Each number is 500 + 40 x the weight over its row's rms, rounded and kept within 0 to 999. Layers, rows and columns count from 0. Numbers have three digits each. The size before them is the row's rms in percent of the matrix's.

# v: layer 6 attention value, 448x448, rms 0.0435, rows 40-63, columns 112-223
# o: layer 6 attention output (transposed), 448x448, rms 0.043, rows 40-63, columns 112-223
# q: layer 6 attention query, 448x448, rms 0.0488, rows 64-99, columns 112-223
# k: layer 6 attention key, 448x448, rms 0.0472, rows 64-99, columns 112-223
v40 099:495523512522551547499477510519437510467539478426537405537495527509489491499481481524616552589545443487478527520555436538495474483478509508470502514403528516521549496450519476559512481535551543553545508495480600420453459566504501542499544456416540503529426571516436482516401462474476548569486447484436436498488515539444476559488482497518
o40 105:512540510530422480507546531585514552460520568464492542506423471493490526499571462511536441492489472504538478524474529503484576478588516483472485510541540535471513518498500586480518487389425494462558461536536526492467470494496496534602488547480494532489464544440540491501461504506529542436477531509490446495522513513539481485522454449414
v41 096:451485550504524551459466486498571513487457504524494565509440496496467492514512557500498554513571449555511471480564509482436480509502442488627491499479435497475437526462560518445512433549593516491512454460538381537543496568481504517459469506499487517533540528564536543473476489508476450552482534578574535489442465515483469538493490502488
o41 101:440505463471510474563414517434496487519439403469526510541583540395507506485488509442512546449600533491529473459494488455459511496427477547557480494481528468571525558561521475531520517570511482479527464520499546472499518496449543452521563553544530557472447447525490506467510555488515482480451508482431581484535475482487519464521482507503
v42 103:478532517525519516535486468479538495528534570494495485501496569535465470536522529470503483590496524567467485505515493422484465560530515543546520518557519510495498465490558489485474424493432530510442516430505572474536461483513502451457489520454497493466440565451539548498506465531496559534453512475538474507512526538511521513557450537429
o42 110:508516467533516469503470456540574434510485491475513484468446500525445507448479487491536535484533503452492506447426423463473606464498576482483427498574503457521529474508462488463468495416539542534458527455506566465433484508516454500461528439491505526562508500558525551503485593490555494472452489540508522507494423530526507499563543456505
v43 097:568524469473491524502496513506492510466491493538433550526497504490526578450451392523494464533523484532462487470414434447531510497505526508528527516517478561551537482527530490491504480500504505496511509491471577531534498538499513477477513543470580372448507540500489549499489545506523492595504492500487507502561468527603517419464462466512
o43 102:500572589486557510546449530567499513468503526506542497434514478511482519502460503482500502470461515446510611494498452485465504479464616544498505505516422442474485433535534510464481513561489528478459506493443458484474527503503467448549466486491460541562524541490521491533493495560484508517468489434518522526548425554485433514461519429576
v44 101:523501530555516487514529491523549502474534509516478534478567499581457497497541490505462472598505517484515532566467510501486473523417480482532485513494489484519539479509482509484511401484561507491490508519477477572467544454512487532611521471527511480481447646506452508493615447509487422483521482482497496499533484508541537564521536525470
o44 107:511561434539535401514460513460567537513497515586562501523484527572468486463495442603451488398502470475464445427524452537517457421451498480442479488589449453523481568516472458504568484487523497479520489525524561491394512512497526553528433436550477462531501503501538438554491513466415502537477492531519455504489515531504488525451577518500
v45 098:544477592479522488444528469485466512516510507472551476514418549521529524514452503486423481499491515519455500458512484520553443458458467513405489496442499473526486491442540441519493531487478519457447499520457501507512468468506498464449498495451483504519470548481549557513476504490484513500539410456457496511540483431596476512553479571478
o45 105:470480468481451572473492483556508504538543495544512514465399554595487481551500451514514520438477485421607470508467554529548519575526474531518516548446477451524492458476488531463582481494568543518437519415483505532473477525499604549514467445430518512571506474477453439554438457446369500482474435494500508521442494507532493501540497489469
v46 096:530520464469518513537537550511523523501461521515488451530452496458502509453518449530485475426495477442467521498488511610493511536458558550461493486424528550541529496551519451497471493459510512421474528488513441446489406546499502411477476469536541497483423546546517548504475499477474513543520446496452476502474461514490490497475500489467
o46 104:488527442526448545477485494499542561480620525544552478455476467571550502531457506507514472495540569536531541469461552554530522490554512545493481449488496443442549446456538557488605512504485474498536469526520566470475466502503540532536492499492520392504490548531519546453504502463440509504454496509548520516499433546507501461446589488478
v47 097:522453496542532535454499507485524506475540511483449504507524535576496440538520492502450490513511532516536524496494524521535456476504493466531534513515459508492516554556492476484438553444480508454448542432475518499534514478498480518482491460467439498447457497474504545485482503536487520496514513476451497492430589506553513467495454509528
o47 102:523503402450428477513443554457456559431477514499545558484514493512487440552574565515440544500514489525557452463524516509545506476531590548439544525525518486476515481434484457482546522532514453529504447471468470474464492493535454538490441460492523580580554500480478572530475493510494499507471508466445549510505481474503472500446498439465
v48 104:500498526469540438503510474511514506470484489563513472514432516447465519475499527503537483493497551531546543444435624487511487590478493581553478505539518453484421510557534527506501542361513477480555474524431552468521496437507480496548492435426554471514483494460497490484506490487454511486440509561475485509455499456454502498445484502472
o48 106:439525537505485479477522457542482562461530546532515486423449510467477421465493429514546500510500585493477448458507543563529518474467504476521474547468513470529580503470469472514537569385527542481524526463505476446461542500514435547551472513515517430523467460420523486548507484413546482488434540497464471494539465517380603509496395538496
v49 101:440483432516435562551513460447535543522458512513509527473453508537492493476515494523351489426510424507460492551495548506447521440454478484537463477458429488454544528503493507518534415528477449508494449530470544500563547518512494444468552518518552518493509531500620521493555503533548529496468516453566478505553533532524503572556519515566
o49 105:534462482413436536473478469516498497538428445535597507595540575560541483508546446504483527464550516478534585506491543472491479562476502544503484444499515494526532530481475497536500423486441475543553470516609518470556500469476485509454477562579493461534551555591552447443523475516584492472556409467501476512465568542507549488446518452507
v50 099:500537519581508507484511503463473499523554530476464455511545548474451510454445474462562535485521483509397495524560541474575449480475497528454491519534478487524492504532521524466492489431493548475492490473472427487487494491497480451495488440510592550465534457462525509489559523538562510471528518544492556499411610489564492470525536507478
o50 102:449531483544529455498495501395502504522469591507591491528564481467501480523517526513526510506503502429520523450516433456573420498446563545494419513489548538498598477523492531480501501509549563423417488570495515455529502550491550492477457482496483529516548498567462500525450525484528498551456466549473488446513492445517496484510500479498
v51 095:529477510538474484491474486458528543544470533456541520503472480466496545464527512444510607467470496545503459458529516528493499499441461550505473498462488555451456519490515568505496487570517520393520517512513570499479597470499513496552514503500571525506523548533495499511537521502483496590530522547473515505536479466441509500517438484492
o51 099:499491528485475534511556477449462489491515517493456502461475403488531497491491493434449498518512525477509492472502515462456468552477540563529459501537544566569499524468522489486533512520428512501543513550499523437498528454451391510468475545488526534527540466559418555415525547484510513497397513433543452487449513511522485487482579478564
v52 091:503459526441505547500504530527428506482565492495513551510482466460529471572460504479462423574459456546494532506513517439449547543512575458579489494467450571641532549499474500478484447543550517551549540445491491412502487557509483475518492520481401534495541603471457516507557499502531541529510464507561480509558436553487566466516530516473
o52 093:511480504512576514507413561472499569511493499537462569462523460493578477505480473536485469399469463555442510496478482503508521457457506582513563504492445404526475551488503527487444515598501497444480452473529543506487445479487507421548495576434504526525505507448426518573532506513511529536485442495486504471580465507521563481540505523499
v53 097:515500553566498436525517540470518453469541480535498503444484514479499499490451457496558532555536532481528499545494557513537538528523501444490525509538495486504478507542496504562478458476551484542430504488501509560443528516511473477531518450544524525507436423431457472501575499455465458503495516554483499503489521487464565522565566502503
o53 100:538469447495454397481583434508541515467502537504465462460458481544453541487516482505511498474480502553491495505509532543463456522510494512541552433447548520464576442519409515526540427465468522533497540536524487489438472464517394497463465512586483474460354566450514503467529543501495471451564507562484549540489485508386416528531439493579
v54 094:447509446435447457488448571503585539505449499447472513557497486435561496447490554453457513507482520491487492510470433461451617568532507505501501523433527515465573554446524529483506569464529455522522481539507518518501544452476488496482536511525605501518482537474557511493536489517498502507541542478470439483568526473493466568477526481480
o54 100:502526524453428534552548503524487480504437404572543443503527484522590556545471498427419485519533523490466494492505524519469485483494445421492521471488534541535465496434535608542478424485521491546494487478462532470569551503451443478503599523485497483414488542573480518481486525516572503451496500486507447507572548586483585428523517491456
v55 105:534504406528493450473564590471493526548497489461440457505474483559545481546474498534502531498541433509512493454459516449418508520535508531474457508437482502506525489437473500500511504561490502452469488519563512473490459515475511476474524525516546542526490497497567436522420428557531485530530497505496537485569495436498493481514603450551
o55 115:574461542568446467543450516433478438510482443460430575482510500544540495489455529486523462457501522640582570529536524395574487552480548516484414536495468495497425496501435431527439546488571435513471525484511553494509491418507493511465510518530502493520501533501488452456496523574558507429427515505481502517514554424487480450469462512469
v56 101:432512473497495491524495516491509488457467481485473493485583494542502532497478492489563524485482539493527482492504500462518529510468504444536520517486483452419466501489529551480497484491526547498484532502544522472529483443497514465539522524512509557442461468436461451499509497477480508500531467486570461498573460612597470474562543487412
o56 105:549480515533560485524520455509553408463418465516467545458543488428477532550514519546489541459541446479542584529539546390486565442495510459538543551521452565435437472510460457479521444511560517505418506560478471532375507489537531473432533466486455515490496465548550484452521520520527515522533582474540452508468494464476470511484473476477
v57 102:487507521498461471518490564520484487553444526504509517534509470471484470526503528508486564494581535502566482563495509457517501460499463490444502512457540465550546513445507498448505563493532403497517427505489448462497518507511513532492502520479397508527484479446537523500573478465484514520544510563530456493490485510583544497565455506483
o57 112:525512477515431485525515434515520461498420523447522444501506474508513443533474525560503537445568460535522533467548437532491490502420505472497472529572467453507459507478510526529461508485494491451502452558520494522469499547491486582501430457567455436488567532535505499446483479433480464564499440545570534511531551520443547495501527508419
v58 092:524537434489502512458495535481489551490560509530529540555434492515480476503484481512490548547527519472546466553569501562528429487440471549491525487451459545492525516465494544456475448491527486554492425540511509479460471483530481488528479466479421457434450518546414525516439556501502464493511524451425492508491436467546540470509458481438
o58 100:552494413527410505559462496529478528458477512572520492481526502510559600498550461486505492441520495462452476462547517521527491499580425571469478486507578527501518543444555515499493491544537472492455474599539486386472453449443489514482540487504536524468515519431472565500536399419432479472591527481483481499431485474501500510510525487491
v59 097:569449488567537528531479534483550477431508527531468528494511515487494495519552502465509590525501470516539460560532500542509491493502490509497527526518499434496509483531554467489513494480476550468495618507533518437526512518506490473549564595531519489480450452497494464501526481493484493468444541449479436490486546540469496488471496474570
o59 102:491530492494537549468469527452568468453427461484510461545569468491463479550602493543444474504545541572474505454529535510444470481502537492485460459504483487488475476485531546557500540427448505489514495545499513538510448514536446513509434623511497456477524502540557571449482526493486503501443481534505524562510516527505473548416483411522
v60 101:445528525521470476398562473520446480509575485514472506521516465490461532464508445539465495572496411485450477492509487475541474534495466571557488498510511501552510502477501506519510486441550607474540493464496501447543479546511516485592560475488422453482517540538505557524530532472557479455483542530442463505481493523466515490497471511561
o60 103:498506466549528473540357536452550447457543510540511474516461531530425588508546548536458438402530478488379499500489487563556461510537540557517504498496528524562531535568492468570493498550486566487498465493541501509467528469479501482525499472502499544515564461474452558545463474503519491520500579452535471496452452533484459537550523562451
v61 104:524490502477510484487505510521480475544440494501476602503480548488461503544505593567551522541562523518502465421504548516416510533542468452523496506495448480472501469506464477515479601536532518533489514503521494450519513462512514498498480492488587484529500447520533519504437551522526486567513529473498533507523490538447514502489435480571
o61 107:529430469530487541593455471487443454484399529487542452574522515490457532480491558544504569432575495441511567605554544538522548472548528445434506490432465486435530455432424473462461542421469472460470435476464525539450488410536463499466444511462431541559479496433540514520560497465477464477474534461516554483501435475489481457474466613547
v62 103:537556485432498574454496503503557489435531539542433517531524509430514501552581538479412522567506528566441521520577548480504481466510493451464501500483488461526550507535510455528533475485499435479444538455496495446438499478496477510482496522517464499521536518503433500487520489479511411498559532491452483499472470512521481431550502471532
o62 111:545486538456472484608496556475468479550481455434544450492581483475535509521510570523514484425521500551488388536484488493540523481606521458526497422475470470498541508470399493486533498459524475526523389496420470579483487480497557464536498504466493508488522545562432418443483484455496532516565480473534481560448509500531502508439551517501
v63 094:471483449585497455474484492464519525575508477515582561471442511468408474523489545487508573479449511461532495525515550544495463439521503569454428498526425484516500538486512468471455524488466433481495522449500515586501519527496496463559516464451498478461475531450400478453468543491488507479467499582420493500472457508493519475589499539475
o63 099:513478514537471466472559469547461520440535524520467531546483554495504525472550596462545566470517537523523466485490429468528450512442464588437471433463487492546563445504479457482579482531429490503536540564525534429445534533509492516512520584532499442525576507535472554541490446491563518548539517465490515545486552463609500546523398483541
q64 077:543498523462520500529413446493503533561488541514494358490539522518484569559557451559524503533517510518499451431589510501531484504541493530478469475475510477513522536501462542501516508544513520554495450492484560508474393564535476511496574501513495531528469551494588471513472539551570507478518529490480556490446496530501527488579481493545
k64 080:543491553445429528456452518494496549526504504557504504478527541547409543475530459476518539451440420540465509486473595463425581492465462476509433520472467546456492511553478500559486496534505546491405448475518509511527490548473477439481490554614518534468551562442614500488518489528526519473411576495455542517430565521485503505479470501551
q65 071:512527465567526532559479465421480414549503491566493571484476480573518534508520453536501450474427538503451496595515476527530459557525525436414578473492481464481455476507486463518489482472533539507475511503514455480488487520510576501448490482509534589463421489432469534499482427566532479484514507483458430510464490572455509485560498591505
k65 068:478532503523459506496468516471505414624460518535393513451479512520498584499511499493475447503502553496464512466480545502520581478592520406534487504489528491460515474569538477482494480455547567522599547562480567491538456544502510532488484494465448528520529522436495496476454478497518514487430538515544486508490482573434501510462487542492
q66 075:550492537485548505443465547502472543498472483472539596552548477454492414518589501500553455483541504444511471564518515521578584522451525499526443510463482518460516496435474530460532531474514468527461513506490486519580540500468475423491429469525435525513518532481503465471486520472530542481520546437535575505474471505482526419439519548504
k66 074:508462495493468532411554405485407519492482533466497556527522504478459423507447549526507436472560475544504480554538522503487475476476490437517423572490586514483440488520516472491477574463462635485507489497470508429515532537491535529427473510514483459502490543505585486408534489481528502480443570507410489559451474487429487496498471573564
q67 078:516478445487507547462455485539466513525544465452470478541429503561481457502558463509546429513453514467536552445526460482407385560490497525516497504488461522472524533584484469519543479506466530518440469530532474485502445536524542506503539556480525453476503517486515510591490514528510471451452551509401429500462447496528479507517510479493
k67 083:553543504449410566443485468498515491511567573497496504458472509545490495521476514582483496490486491504537446575469540515510454441534580507560517651505527542524442432568501480477487508528541530469465418514476505534494461484418519479506572529485501489500510535433520437459557492538507512522445509505505488688415527550505532511495490534497
q68 083:513558411520481522467499472490473530418487485478552477478457495433478486502535531485455479570430460530505501460514485457448505409522472517480480496495444558439538470496516522587510467489509529504485470494524482542524569469475519507563523477523523514547559586496506517475450491444487478537519486488514502504543470516464457439434503446523
k68 082:485506476480470532523555453469457528396457496463527485539569488456426487540517438538485489554475511549501540585492520528476448564471422488466476564568534506486521512525518484490520532418521538431410538513568453469436595527468518443547464517485535530509457538480493538491538451473511489468569524529473522504482446515531454475506508483534
q69 077:488488455528505485518495583519531456544479522528623542542522474446479533510452528407563509540511530514509537504502509496471603437578484504441420459472535453491507495468516500535522507519482489572493425464493491488563471471480490539554475498415516454467578576510498492519472490473438501536427561419542480531487384478527481466452421463436
k69 076:490544452451518511440497454482510505446519583507561477489608460459527546530485483487523523475465558549521425539522537493434529476544439508460402585506549465563514535521533504533451458523486535512443464539401458442500424541488483495478448558503544457418537548453470470500544501490508500492485519453511549592476460530559540481552445517510
q70 080:554475461446527503453472483510485461442556431491476464540410485561526560500544560570480525503518452465511517476494513523559468487542475513434492545541428505497497519547446473427560468495589507476547484501538487480525493540515558499430501499531496495563494576523523585506550511478552570506522463589480533520485468520516508512540516461459
k70 078:488544532472486497483575407513475558489521499480464535456486599553546572510483492545491467463534497422543481464540462544502467480532617589516499534473499512418478535557464550474513565487501513459523528498547461473441483529529495500500458529540534551527489532511487587487527470475490517423546492570480510502490484574454459506543519490511
q71 073:500478496555529523509466471473429515550499446548489595512442525465540429559518405484511456423537489486482450535508570508474514496445482501512599515470445532556519516481550550554486487496562520459540590525550412482527475439462566514477477520468493535485509502507514485532594574551526552480507481453508420477515475556449551489503508430499
k71 072:508549530536532574510518519547487491515465489539463546533445531491533475520517500451485495404513532498502502543527499518500525474521493474553517540460513512490513471479575487478496543574562510460537476541472461508533412500471557526556573488462523466516594555403443478418520527472511562489488519457620397535439500538508522526486482520572
q72 074:505473492499530522541542523432466451497528543500497517471563439490533483398556474508510535453442413464530458539536515529490521522492491535518590491437482491510508556527437465489502499488546521487567507494568514559427495484504579510436477533480525428498538463494448475530515508511523615410504465480524522497471485526565506564581557501457
k72 074:553505550457531542514530541528560474496504541474466488509567494483513536432483502533487505458492476473490538581485503497504571528508512432451517448455448573500547566545472536501524503446508487384539520478558508515473547425549496472512490580496498526536549497510479499494524524503501607402496478468488537484508431514499485550497486461501
q73 078:486510481500497517513505495485527491469450536632500543517500467483562518441493483442491513523545509558543479514466501536505502607501487494534498432395553524525521465473539532449505478535555461615494570531586428422512536494499504436530518469499512511504513505496507474451416523449510495582590537491521473500501572524477516437386489496490
k73 077:508516504534530466533488513428536499471460466567484494493510451540554505490506469499506514501423507558479550481505492547449480556471496494517488411447482551501511408437505495460506450500527516588492541535576464453463533564574495467459455512509543483493457523503566496498512454532563450589622476507526538510532540443486481534410496517533
q74 082:464503615467502527470503477561495566515513541499474477481467547481510499530517460523504528577504465451461459476516564517575483560511435509482451491482512411502529492529456530448550544534449535416536527446507524518546536511522531529535479483488522501526467457488483513481539477484457504549512486506519523505505391491505469514486472532546
k74 082:498476552451458489422449459516541489446491562472537477493418515408521468457580473428577503491466516493458477551513507500545398502509514431461507546522563423490507525526539511547498480591484540473523471525544480507412512501432579504517473523411484458567543454548518473488535422483562465561461504527451469490488502402478536462452508506560
q75 082:545431498526539534529522516481511501489482549459497458550541514533466504500521529472545517446574449444561426457540475502465533460469499510509521517533489449484506559533526445432517501512437501460531500498444487476566467542456476515546533610472493509525458512599517484531538485470427500512557478512432539502505436487541462495517469544553
k75 077:550512461484513506481487456494494503509517517512439497470495555556504498476428577476458504436476510562502447486519545527476435491546541512573541573511528504531524482448566443458510511502513506507507514514403488520520518469496521448479546592507484526477497505513480466466486508568519540545493498457454498501435544525457550463533490555506
q76 080:506436486483479480545483574439498523495526540459468481560551488474505549499468433480443551451492497487528428458541527445484480550471457492499493497520452447450559487472481534429492535472508551555510440451447526472439465505482447512504517538432446457434498480501471508513505515448465515493490505554531483508490537495573488552522478492430
k76 076:511406568473468447516510449486540486545494546502486473524446535492539579527454492518506470526470443469554420519489506442521468569553456520457492512467514513471485503493499477538504521465492492513427511449494503482415499478511532476499494518429546499490519467502531562552472519520485446458452534582481440436550461509516498485521488508487
q77 079:411559530482483584504506526491403522456578482519535563488532504448578466528548576525461507561509523490559476503468523491524502426444498528522453527454525509475507512536547489466538471512500448531471468494497439515530510485506491516494427543491542584466533538477454540523525510477490462451508450462540411482522418461501490387465549492529
k77 078:456519518515480526477464530467476492435496551425515532482436536420566532521516512546489498560513522517602446510436468491569450477507531522499471470463473496531535571505494451424510451549555463510523453512524456545541517502480483515472557522457524483509531500486433574510555489501457533487541476423517492544496474445502477465520524490500
q78 083:523500474489525510551537458519402469504558503503493493540508471580475519472471510477543535486438538520484513513542427488561478464485497501400532470426487542466484506456420450495508498471517450532571519492466521519487530437508492495516524534508524594452441457477422497499454452507568504601489486531548517498477549607497467411414490544527
k78 079:516478557515459487516502409501477531486461577502474475466514539523469618480494524478506499459459485465410593500510474518503496484513554483489478491407531492447467488588475549488436497445524510550534533528547546444491481499468416511538451464513476476493509516472457558438491461532572495551523491540468538596455503572541505439413561509543
q79 079:531580518503466575504536514508555481449517487510562575504451547540552424467510569569578577447558466512515460457459491486504462480424542540483523458508481555539541414430551438466520461521516455469520553474566465530536535470511535543454517485504537467563508503459498506475533479402471490524551513525504474476487502484431500445541470474501
k79 076:491531544556453558530440590474537406558464485554501531494471494504546424532509478544491548495608511491506561494433444510548585520483493568432584491482492505531536441420444467503551461514556502419507488439502484523526571467489486506477566504518513468540547505449461489503525512472400456535517460453498497535539489495471494511470516545497
q80 084:484513507517550403488500492567494483534487513514510492441557462475435606489554475467520432452519487482443526519493513527444514496590496552513537503552489547497411514517505551428494470470485508511533483500533444560452452475524437465550480500490505572423554504470498461474491440563533536486468500532527493504499534582482516422529503591502
k80 083:501474440506509488501511460522526495528464527463450471508550521517406517450560447466512502481475508474474519631483489498461472429523494479424473513544542536494495522555522521449571504506520455495509460505541470543540513410534481525573491512551462475493519536497544477473492545504540541500513416539534472512438444457514522499490524483492
q81 080:508481607500495529520487449430497510552525475437494517507469552540597447530504495486554456514478542536566489510543494483514438492477532439551541516506493386441514502498561418537488472590489495485530570500522547521571507540512528516465473506572555479557471484499514519549501542489440512479557486422523504520509520442485507492515472575497
k81 080:492506630472478569430454463555487468501500506488603536474422472479557500419499524512464507501506524482591418486518470518523520478470519515567421477558522488475418514547503454467465526517522530504494452523503496505522496499523540488504429568506575494572489510471527438505483465521478498498477517407516529502444521460522488451475523590556
q82 080:528463460525591480492481565523541532458567470478454481439527574434466513459510534447518531476437498514498487518517538481541589456478492445493461465471534521516517473541527463451515533459522443515464535425499510442515474492503460534506435492510531482504495535473521471502508574513455554485532505477565424480509473442511551518487414486556
k82 077:476426447536545413481395548530519498485584566542466471452533519404469564471454448492599503467481456467537468520572547490532466533568479460529527538513491474478457575551497492520500508423507505505494506418439467444480456507410505492437433506545526517472524441522466537503527495502456536483506567469481464565489438492485553539492456456478
q83 078:479535463485517486527480475513536477465448465552501558548476432578526539520499466532579498451497491532524498460513488491594439507485456468528453528510493533488481487537422463480417465447549559425455510511530523466514550520484535477469476468566584435567449447429570535503486455447496461508500598490504497510431575537511464563480418541462
k83 077:490565457555432563398514526489554507472490501481511561507495547573479586508507539589519445503482471510569480442558486504508410470551500558480530569467497451502502445490469428456453510488541584465450461495473561463510527515476609479498573461518532432568493491504482517519468490545523470464515527494469525497457538505510491575502512544492
q84 080:493464493519481558501539488499519465601491515529539540537455515477492529481456483455479497511547495569534498518481538416458487565622523481460506486543511453508446509469590447474538495549482497555474535489509496476531492492499480533510566525406491537470427519464477439490502445463487498520510530477525448504493506456582461419557508538549
k84 082:503494509465606545452477508510455466547478467593578530408442468428459507510505497498460481488471478482555488478395552499441516543565468444550480457487514428507415447464439443404505497519553485538466479533493506543502456549582496561540507555480554470461499505489544445501530522501508491576513485476531513494529457463578502450507490505472
q85 080:450530578508459481487493549509529486473409468446492453478530491496500501513485540478477471493477481493530511434525502481532487515510474492506479461585533519509553451504500493499497463505520484497550537472468504544454471523520517477542501444581469589512419496511504533532472488442464460473550463506482435492489452511495483516432572475445
k85 077:474563539483485570490433551561509471456493501444537484450539495549485486520547484494412516422454464509544480382574538470473345505492528516561539563542507484528534410553521487446457495464519501494472492553485448555468475522434512485508504513467451480525475513471462523588508437513533513442500507538534524563444495548457488518518507491480
q86 077:489523472472510498510534529506463533432450498527477543476469524466518479527456425423511560536452501566513519557513497513509488477436497564502501511449517527509532522457515561544442452531476505469437468519461489473430526559484493478498542508463509438418444456495476538496520448511544488533482479424512474512529505506433488493506583461571
k86 077:483456479532484456524521552484402578482480453544515557550448499447540490580494468448494497505565440501494545480469583440528523486439482545450540505475500490521570491452439549453476499485448527484406501434497429512534515528460464541481460505530486542484492467546580470536505494502518544459449477466534508431515517497493525494521562423469
q87 084:506545554533448517491493516521525536506494471544543518542548561437520521454465464537452449521439542513519485551460450516438467597434492417512505457487505538476455474519514529534448537463499381490420543464507439474488455439507480474567521538504532542362426476456458454477403476498484486480507499517521447492489589523522527521406444480409
k87 079:562481487542520441539497491483536493534525481504514474470496474499470561466504586514493532558516516537507572528545374494451571591454502460464495485451515547482507552506490505528533474479450421504512431543506434498492484472460512441552523480561507484439404544459520483485493534424552459484479455538501560460514454380525528548431442443485
q88 086:596479479493470493493499499564488449518618476441461373478456431454513506457564521442507525461575540531514586490507449479562549487499529473518463538518476493557520472510433511541502610510533483471466488451484509563473568450487468432453527471539407472492505406462578552470580513502468540494495543517429557480457510463470492599523468470521
k88 084:536446481513464498479531477547501480582518518528448487533510460515570515445523473444500518441482580455486466504575536499545554521492495484488561500502528474512488520450458489534474568456502530512525480478487454533545474449501506527441449501527427498400475415452574546520473507500415510470493526528503462485463590497526554524583542519485
q89 077:515506497543453405568481512615510533543477516492530451489455500495540440479493467412522531534539520494453567539464532461487503548462513450514480496463530579553478491428552491490454442533433579437435478530508471519567470552515536552462506479636509471473453539586468509468533499511513487524439491423572551478533475463494501479493514512456
k89 074:518461497534512450558451595555479510548547450546525541526455485453563531485468478380510511508505452509488508410541505492496470453432531546478486429535464464589521485439457448531501458503427549496435501463520473541533509538486464578491530495543541517489438447490516543551544539465491384475510532469506490523552449443535470449488481502496
q90 075:527491544476451426454474511550466487583485519544470447484485486496524457543501504515454440606543508485481485491515448512521540499461524442490343531479501497490497473478502500486460549482511536448525405440492515475479507478533453472498472486528480421494482511511490530503444491394487484513475500496532535491506506462480522497365449492449
k90 073:446481512503558476498539494515505516534548483504537517463445457481486468523512486503540510588462510474512548407574468484415461538470453514437478439498461501489531517498515465506497528448453487544532506524419471444532526520521540512465543459506536432506447486560538544588466443455492421555522496532411484478550450429504500443569504471463
q91 077:514456544542530496511518553555578566507488531426503446484484455497485501502503567459510456467474474534506476485477471537534469549547475470473428539554570510429484512535471449452509536507483490457508444483540531441436526604497538471526398493566506480472424514514530528522494431409436557542512452512499482529497503513543467493538482440469
k91 074:523528517471572497518520516439508450462564511509500437414498514517456548516472509511541464483411481569525473434553504507448367521512545534468459451502557458533519491501441432467532549429513462440503491504515518483504506561516551523521499533509457466495479506502548532626488532487535508607508454543472490441465510475432450508551409493507
q92 077:468481594577454430561557520449556486511479553541463546528488506495526517591454475496502465470484481475426485485481517467473441474455527503516494543528513560495463475515539523447521361497506511441491558526510462530544446525474533493493503500546529446487498497480572527519449493518468508539467556506525443514472479507492511500458509477514
k92 077:489502557546526491518541557433466437517522494512518556586506536485511509521494483479518514501500540532480457574492483511510385497541469574521496568528430584509539536481452534528465447498542477528450547430508472502508481482521471477431418466492552500539539515476490504581512515493539494443506496490535488448529467465497562555469509519505
q93 079:484534500560466495556473544520470487477481516615538573462543489521551554480532406508469543472517560504518481464453518409480563431474559520483520463424502505529452491435543435514462530523517432482505478474541486488490509491486440521572521424424443573476545415453445448479486452438570462520470521477491500495547562508535469455534525481410
k93 077:464470521515548428561471546482466524478480517568489555507532477501571563520555487557482501501535543525527491461438565457440600581434464456455478467483573498491488522473495514484508534480525493484485562437466482473496521492482515513564418457552457495437464518432479465520530548454590443513517456527468500525575579462545494537512459480477
q94 079:560516492473469542544532531550472497460553503496492506512452578576510525448449537545512511446473427498541543440439416502489419469438495451501517496534446536432528499577421515471473465525534491446454477538558521474447500515505459567510445495534552511415411456527475569492546429450481412486452439524506494515490548503486526443515490432472
k94 076:504488520461478510508542502447504476512523488535486492498481507537523603440432546513504495517476460512493543435498493492517414632481569529496492461531458542486545630583434449469476544463508480507496455562540468511478527576476444499537520477557489438505493537473428570534554488469526440497549457491482489446534490479522526507548535492522
q95 076:551484524401496542463515480454513463496501556489525495550438504522492447575476499594523558466501503534464496479487446547445475502502500545489502479529540454468512543550573479468498571496498503508518469486494499421481540558514485446472453413520476507573555466536564550498520527458428447432550501560468518498516433461473517523511536558512
k95 077:499504490488528523480456570528491498559525479462545527518449429542478448501489499578496487484500532475538500475419527516499511543482507474563505568503437519494486495462540466413400532498559563509498511540486514531514464532515466460456486477508428485536621498537517409519478512486516460532480544570470447520484513519496530491411479594468
q96 076:533479529491486537475545475519515499455477493476556435546473501556569487556491586496487515505503492539533496514472509519543539418517467497548495472529474460425448504506506499600447485543504514480481446486456552530527574460496493507503436507482460442533595524512490500495551530511441507453477484439495582505501453447514536491551474502521
k96 072:534442503421505498431507505495526498522474500529575432522529433483532490505497490506507505542474542493490544510481494568553584494488449451479465480537502529457521548466504547473479549464456595450522552534503529495502509488502451493427454515492523518565446521536447438509460522461452515530591502441385524463560520407499497494473506479515
q97 074:513493518469508450522542542516417508468453554493460483543574470471489535530389504509472520480561450440584453506554546506542464465522464532474460506529522485459547489518503532456569491495435512472501432504492507467482497526498516573452389595447522519479433458464522508560471438547459488499480507514457502485498509489481435532440544446519
k97 073:505560490486549419521428497429472541445489524449508445512551536500492481520449569534543536469497480473476473475494410470537483435583555536512501415448459514459552521456521475547573506507488494464506519466496506467517526521506522481481558492508479584416453514541469518589489568503496480500509464415480464459537529496445454451518516467509
q98 082:491549471459486573457510441444457432424534466424491517524516523533494492452562577525491528495471495516521472464551437522443506492509492510520506486453485586370532507589463420501490454532538496462517478577539475558538555519482466442499553445496461500500533550470512518484555540496586534513563520475563464487485494546526544491528481509560
k98 079:531441546467513533449545454496449481499479466448469487562510460506506459460483492518463442547444472479486524526486517495539607473459442506481456457509441619452548499534488558462481479513497547487527509464490481520571486501475390474498444412485534543568483549476499537481527460475510520503485471551508522539433530531484545474521530508542
q99 080:475458495488522508553519519519464534486476505476556532552573573532621490511489514495541492452511456478523496549469517476495504432546449512565522484415369469480467464429485465522531514557480493561447497517588536467558444465522545439508413477483433535456475561545543527492518468412529588473508558494527550479527443393482462516421488517473
k99 080:504448495493575437514478503511510484489477472543453497502567577503566450466464449501541476433432540465511510555513434481484504482482494551516419485442398517556551546472501435502460537506499500550505534487583451484503448528450567535523462550516513518512507504563505549494498431480505560459489547453463500555530480469470510496475483512596